Each number is 200 + 20 x the weight over its row's rms, rounded and kept within 0 to 999. Layers, rows and columns count from 0. The size before them is the row's rms in percent of the matrix's.

# layer 8 MLP up, 1536x384, rms 0.0399, rows 1397-1422, columns 0-63
091,219,210,223,194,177,173,196,183,216,187,216,195,164,207,194,193,209,200,199,208,221,204,210,247,222,194,227,187,218,217,197,219,225,208,207,201,230,181,209,209,224,203,207,212,210,207,158,220,205,215,203,204,187,225,213,229,193,215,227,169,163,201,206,201
124,202,207,227,212,199,197,191,175,177,171,190,218,181,196,205,206,184,213,257,241,213,216,220,201,209,204,215,220,228,185,202,223,178,187,227,238,210,202,175,206,163,196,206,165,248,227,192,177,207,221,212,194,182,209,196,189,190,203,206,206,184,189,202,187
106,168,202,191,177,194,145,231,212,157,223,207,188,191,195,247,158,180,213,227,217,197,163,189,167,187,226,235,223,248,218,209,210,181,214,192,172,187,196,201,218,196,202,216,206,218,226,198,209,234,192,203,204,163,197,199,206,199,196,176,262,194,190,193,188
111,210,181,204,190,194,224,202,182,211,214,203,178,198,243,195,194,215,213,197,183,193,207,235,216,187,196,204,197,175,188,200,220,145,208,187,264,218,170,215,183,209,209,200,183,191,196,181,203,216,201,208,205,220,214,188,208,206,203,198,195,163,219,192,195
121,221,229,200,239,198,126,166,177,205,175,218,199,195,211,201,201,215,176,212,187,189,209,176,223,209,192,203,208,174,194,219,232,208,204,206,199,198,215,242,194,176,201,218,189,235,191,201,206,199,205,201,217,232,201,201,189,197,219,167,215,197,176,193,200
072,193,225,228,198,162,212,199,205,142,213,205,231,142,210,227,178,190,203,196,193,208,222,201,206,208,173,224,190,165,207,208,178,191,215,204,159,213,206,186,188,208,204,199,220,165,192,173,188,233,213,230,244,208,205,240,194,207,184,220,211,196,195,195,232
060,189,201,208,177,196,182,223,196,190,189,212,186,182,193,208,185,205,210,217,199,202,208,205,216,201,208,226,221,209,197,240,182,206,191,273,221,251,201,201,185,176,210,201,195,208,233,171,179,240,200,213,193,147,162,175,177,211,198,182,203,187,209,205,210
114,174,228,208,179,199,168,184,168,190,188,201,108,199,222,192,180,177,206,217,205,179,174,194,216,226,187,188,212,191,190,213,147,188,214,220,209,177,176,191,200,180,205,215,185,188,258,154,188,178,210,205,219,218,210,183,195,169,187,221,194,171,215,223,224
120,196,215,171,151,223,205,232,203,170,206,198,183,208,201,187,199,122,218,201,200,194,208,205,193,181,218,197,191,175,174,196,205,176,233,189,187,177,200,226,206,187,190,199,187,190,175,200,206,220,208,191,222,219,200,195,194,207,218,185,191,218,181,169,234
123,225,186,168,198,189,178,190,218,157,208,201,197,201,162,219,193,184,194,183,224,203,169,224,214,186,211,201,250,163,186,213,224,181,173,204,208,194,185,189,192,185,201,240,210,221,217,163,201,187,184,183,184,216,190,172,170,195,208,223,205,183,231,208,170
082,181,214,207,201,198,192,218,206,187,198,237,210,186,213,176,200,191,208,236,201,216,222,175,236,214,203,213,219,209,221,214,230,174,199,210,212,202,223,199,196,156,201,204,192,193,180,182,210,208,168,178,179,193,217,183,159,178,185,193,187,212,199,217,186
138,223,185,177,201,201,218,194,211,164,199,232,236,162,201,174,173,179,227,216,191,185,196,223,189,213,202,207,187,217,157,222,165,178,225,204,198,195,201,177,173,223,189,216,191,225,203,201,205,222,204,187,184,217,205,224,194,197,239,204,194,192,208,192,252
050,187,216,201,213,186,176,221,168,196,192,176,199,205,221,204,206,239,191,194,179,167,204,173,219,198,179,205,254,156,207,195,201,199,201,223,212,237,205,190,184,184,209,213,197,202,241,201,199,201,177,238,245,201,209,202,213,208,178,197,210,182,184,196,205
069,191,214,183,185,191,234,240,214,199,197,201,204,217,213,237,227,200,218,176,213,212,226,188,267,220,203,215,210,210,208,198,205,197,209,214,197,209,211,228,190,212,200,199,184,240,171,154,201,217,160,150,189,137,219,203,191,204,157,223,182,215,235,197,240
107,204,211,190,186,185,200,204,205,187,149,198,252,136,205,233,178,197,216,211,209,140,206,198,204,195,196,213,205,185,183,201,194,231,193,193,211,210,202,204,181,177,214,183,186,244,195,191,188,233,164,171,200,190,201,205,170,220,189,179,196,213,232,176,195
117,165,181,188,225,203,194,195,194,198,195,245,197,186,179,199,211,190,198,214,198,185,206,204,221,184,215,222,170,196,219,200,180,226,207,186,209,170,201,224,175,211,200,206,222,176,213,194,220,176,205,185,207,199,218,186,206,178,211,192,210,180,174,243,175
112,154,217,194,191,203,203,194,189,192,213,202,255,189,182,191,211,210,216,206,214,139,227,205,186,187,204,187,196,174,218,212,206,192,254,196,162,178,194,228,196,181,185,170,187,184,201,172,182,205,217,218,226,214,198,193,215,207,195,194,196,201,192,196,235
105,203,192,179,229,214,200,229,217,193,170,220,213,198,177,194,169,164,203,235,192,166,216,176,179,180,187,191,196,258,173,236,197,211,179,220,223,203,209,222,190,176,206,196,177,221,197,238,194,208,182,208,228,177,200,229,197,186,211,215,185,183,181,190,208
064,218,173,162,219,188,192,199,189,154,191,195,228,182,216,206,203,243,224,225,197,200,168,226,218,208,184,222,225,194,234,196,183,237,224,188,218,243,197,186,183,187,198,207,193,199,207,206,200,187,204,230,184,183,218,243,179,238,216,210,200,200,208,227,208
084,200,175,186,194,209,184,214,207,201,192,198,204,221,209,182,192,168,208,199,200,162,198,209,227,185,246,192,220,197,191,212,229,182,184,186,211,194,195,219,189,187,197,199,202,219,206,165,181,184,202,164,195,192,198,218,172,211,207,189,128,169,175,196,204
121,174,218,206,188,189,184,207,192,195,182,238,227,159,170,192,201,179,210,242,194,152,241,229,206,193,233,229,208,194,201,215,204,208,202,177,217,204,191,270,163,197,194,169,190,177,181,209,192,197,171,157,213,214,184,226,204,213,205,201,192,180,181,196,193
056,190,218,193,250,210,207,194,191,187,193,202,200,194,231,183,178,211,198,187,222,146,188,222,204,190,186,213,210,157,180,216,229,200,226,200,193,182,186,222,211,203,213,206,170,218,207,205,202,209,213,226,226,196,171,194,222,211,233,197,209,200,175,229,189
109,214,190,213,175,193,217,189,180,224,185,209,198,166,213,220,175,188,198,171,201,188,226,180,188,229,213,206,175,189,159,208,148,139,220,195,218,220,215,203,202,155,177,219,206,206,218,184,195,228,211,176,231,205,178,181,190,198,231,193,191,203,203,158,272
097,215,193,220,202,154,219,196,185,188,215,180,199,163,218,197,166,189,221,203,195,183,241,220,202,199,201,203,237,184,233,199,216,183,202,210,223,172,210,200,176,220,194,230,201,192,193,211,196,203,181,192,216,220,248,214,198,198,210,197,209,191,183,185,168
123,226,214,177,184,207,194,225,199,168,195,203,179,216,186,194,181,185,227,176,184,179,203,232,210,159,174,190,180,195,155,220,213,217,263,190,184,189,192,196,185,175,196,207,195,258,239,220,202,246,168,226,178,202,180,193,207,203,215,177,159,191,233,190,246
117,267,188,219,241,200,206,180,181,221,204,186,241,192,182,229,174,176,171,201,219,189,190,216,242,184,191,209,209,155,196,209,173,198,163,208,203,253,228,200,213,189,180,215,204,206,193,196,191,199,203,197,152,197,201,181,196,206,259,188,200,203,186,216,212
# layer 8 MLP down (transposed), 1536x384, rms 0.0281, rows 1397-1421, columns 0-63
082,225,205,164,210,187,222,209,225,230,236,197,199,203,212,190,170,196,177,234,185,220,243,187,188,162,216,190,182,186,192,211,204,156,163,211,198,219,247,209,232,210,230,210,210,245,208,218,176,232,201,183,213,221,229,178,182,186,212,206,166,195,190,232,200
156,215,203,225,201,203,230,205,202,242,182,194,199,182,199,196,197,169,225,216,188,188,193,180,213,186,214,198,200,236,205,226,204,218,192,172,229,228,189,212,222,230,188,200,225,196,168,208,201,211,218,238,198,195,224,200,200,200,238,206,182,174,220,182,180
093,213,217,183,198,191,214,197,186,175,202,196,207,192,209,187,190,158,247,169,223,195,177,208,218,192,189,202,170,190,234,184,209,213,181,186,208,212,224,229,154,191,218,210,241,169,189,207,214,163,141,165,235,177,183,198,180,191,221,229,161,200,149,193,193
084,208,184,191,213,225,185,180,202,227,191,172,235,210,197,210,229,203,175,207,208,227,199,224,214,185,178,199,193,203,180,196,207,227,183,198,194,182,237,210,211,171,181,190,209,194,201,198,188,210,202,209,227,177,229,216,207,192,186,225,205,246,223,199,205
096,188,222,196,197,192,195,183,187,231,193,194,204,163,219,214,201,178,195,217,218,228,168,215,182,208,201,192,197,194,175,155,199,205,203,183,242,185,203,195,232,218,192,134,195,210,174,194,232,173,220,211,221,238,210,221,228,192,183,191,205,194,168,258,200
058,214,193,238,194,229,180,170,186,203,217,208,179,212,192,223,167,209,196,180,228,181,184,225,207,215,181,189,203,225,177,168,194,189,206,198,194,181,211,182,199,155,214,194,185,205,224,192,190,197,227,212,199,183,195,193,177,198,167,178,252,249,232,203,228
070,194,189,217,181,195,207,189,177,195,207,188,230,197,191,201,210,189,204,175,201,195,206,203,169,170,217,183,195,194,181,180,201,214,205,163,205,198,191,207,161,204,199,207,202,191,216,187,193,207,213,187,192,219,202,191,250,210,219,163,199,194,218,209,201
130,212,185,206,214,221,184,204,189,210,238,200,165,161,183,179,208,205,205,183,183,173,214,199,216,194,193,189,227,208,180,184,190,201,206,143,199,184,220,204,216,193,183,192,191,187,177,191,225,226,205,198,234,240,219,206,188,208,185,208,174,200,191,197,200
144,209,176,224,213,172,233,169,234,256,205,206,207,197,206,214,204,191,185,187,179,218,163,214,219,197,200,228,205,201,175,206,174,218,178,165,195,206,193,172,188,254,182,196,232,205,209,197,169,203,191,181,227,224,213,223,223,185,211,250,187,160,219,194,180
117,198,150,210,187,201,162,194,243,191,187,233,170,199,191,179,222,185,197,183,232,170,195,200,199,220,180,180,174,242,209,170,187,209,214,201,184,222,198,181,184,186,188,158,141,190,179,200,219,188,207,202,174,255,205,186,202,202,205,210,207,199,206,211,201
098,191,208,194,241,198,221,188,201,184,190,213,209,221,187,204,168,205,220,196,186,204,179,171,201,201,198,173,216,221,185,212,200,188,194,187,186,192,222,175,184,232,204,221,212,218,207,225,202,181,218,201,208,221,170,212,243,202,220,146,226,166,218,186,211
169,196,191,201,182,195,212,193,219,173,176,221,235,194,183,180,213,223,194,155,201,191,174,184,191,199,238,185,208,191,226,182,185,199,188,187,200,188,179,148,201,175,197,200,203,208,215,232,174,208,221,211,235,211,161,173,201,202,207,197,199,228,216,200,209
044,198,197,190,183,221,205,190,190,206,208,187,186,206,199,196,203,194,201,199,215,205,201,207,214,198,191,181,234,203,204,210,190,210,213,190,172,171,188,211,171,186,195,199,218,203,180,211,203,208,164,156,213,183,168,190,176,229,220,187,224,212,210,232,223
075,224,195,216,223,197,187,192,177,187,196,172,205,218,202,202,182,206,187,171,234,193,205,222,170,187,189,204,227,207,149,229,225,200,179,203,199,191,201,191,198,213,179,214,221,192,181,243,163,182,174,196,251,217,184,218,196,196,202,198,214,195,228,202,182
080,182,178,181,213,217,197,216,194,200,212,201,199,191,204,179,219,209,202,177,206,186,211,189,163,175,206,243,187,232,196,218,197,185,187,177,200,178,247,189,194,149,234,190,211,191,206,216,170,196,193,158,184,166,216,198,219,232,198,192,205,194,209,185,230
092,211,205,220,252,171,185,183,187,208,194,195,220,236,212,199,202,209,205,215,203,190,193,198,173,202,242,192,191,177,178,214,211,167,220,180,217,198,207,204,164,173,196,204,214,221,215,213,204,222,234,205,185,152,202,241,158,219,175,173,220,202,184,229,209
111,215,174,223,175,208,197,239,200,204,208,207,222,230,194,217,184,206,231,190,241,199,194,180,251,209,215,231,186,197,196,215,232,182,224,193,162,215,211,218,198,169,176,181,182,245,183,190,256,194,218,174,201,205,193,186,213,209,189,194,214,208,200,214,206
097,191,209,199,167,184,218,210,194,218,185,193,231,205,209,211,199,172,211,150,218,202,198,190,186,182,189,174,219,195,183,184,208,198,179,194,191,183,181,189,225,207,204,217,196,183,254,177,205,217,196,235,196,188,219,193,187,190,214,191,210,189,186,224,221
053,208,199,205,180,214,211,189,191,245,217,195,179,181,186,170,214,196,208,197,231,198,193,194,214,220,184,175,202,217,200,176,147,185,181,219,220,177,190,196,208,195,225,181,180,194,186,210,207,186,168,224,193,202,196,190,209,197,187,230,197,225,219,200,207
062,207,227,184,171,215,219,235,201,160,216,195,179,216,192,211,203,185,180,214,213,197,204,182,170,189,188,167,188,221,179,150,168,166,214,202,238,209,216,196,195,180,175,210,189,191,203,227,231,188,177,217,156,213,197,181,180,180,154,213,200,187,220,184,210
125,238,249,192,195,202,184,206,214,193,173,196,196,183,217,169,197,190,202,207,197,232,197,191,219,178,226,217,212,214,191,195,217,201,235,176,216,224,234,211,189,171,197,221,192,222,173,184,205,215,224,232,195,178,229,160,232,196,224,185,177,206,214,198,240
056,199,211,222,234,187,207,184,174,207,195,199,173,192,189,198,208,204,236,240,231,226,206,191,147,223,195,225,194,188,185,201,201,216,226,216,207,203,174,192,202,190,211,191,202,182,174,214,200,213,164,205,176,194,203,182,221,194,176,197,231,209,229,192,200
135,172,200,196,192,227,181,186,200,207,192,210,191,202,217,199,201,210,208,174,221,189,183,213,252,197,194,208,234,189,197,214,218,244,223,194,198,180,183,217,195,140,208,169,188,186,175,168,212,194,195,207,194,184,177,176,211,201,181,186,211,229,217,190,181
077,200,195,239,184,222,220,174,204,209,171,193,212,206,224,214,214,192,189,195,198,192,213,226,197,180,184,232,196,217,216,177,221,217,219,260,189,212,196,208,202,186,172,219,215,220,199,222,159,209,164,186,230,209,207,178,172,200,209,194,177,196,219,181,239
154,198,187,182,178,156,160,180,224,204,209,192,194,203,182,196,189,190,228,221,191,181,225,215,241,205,188,180,221,204,235,229,217,234,189,186,209,167,207,231,194,174,199,208,186,202,177,166,228,204,194,174,217,194,210,199,228,205,202,186,219,220,154,198,204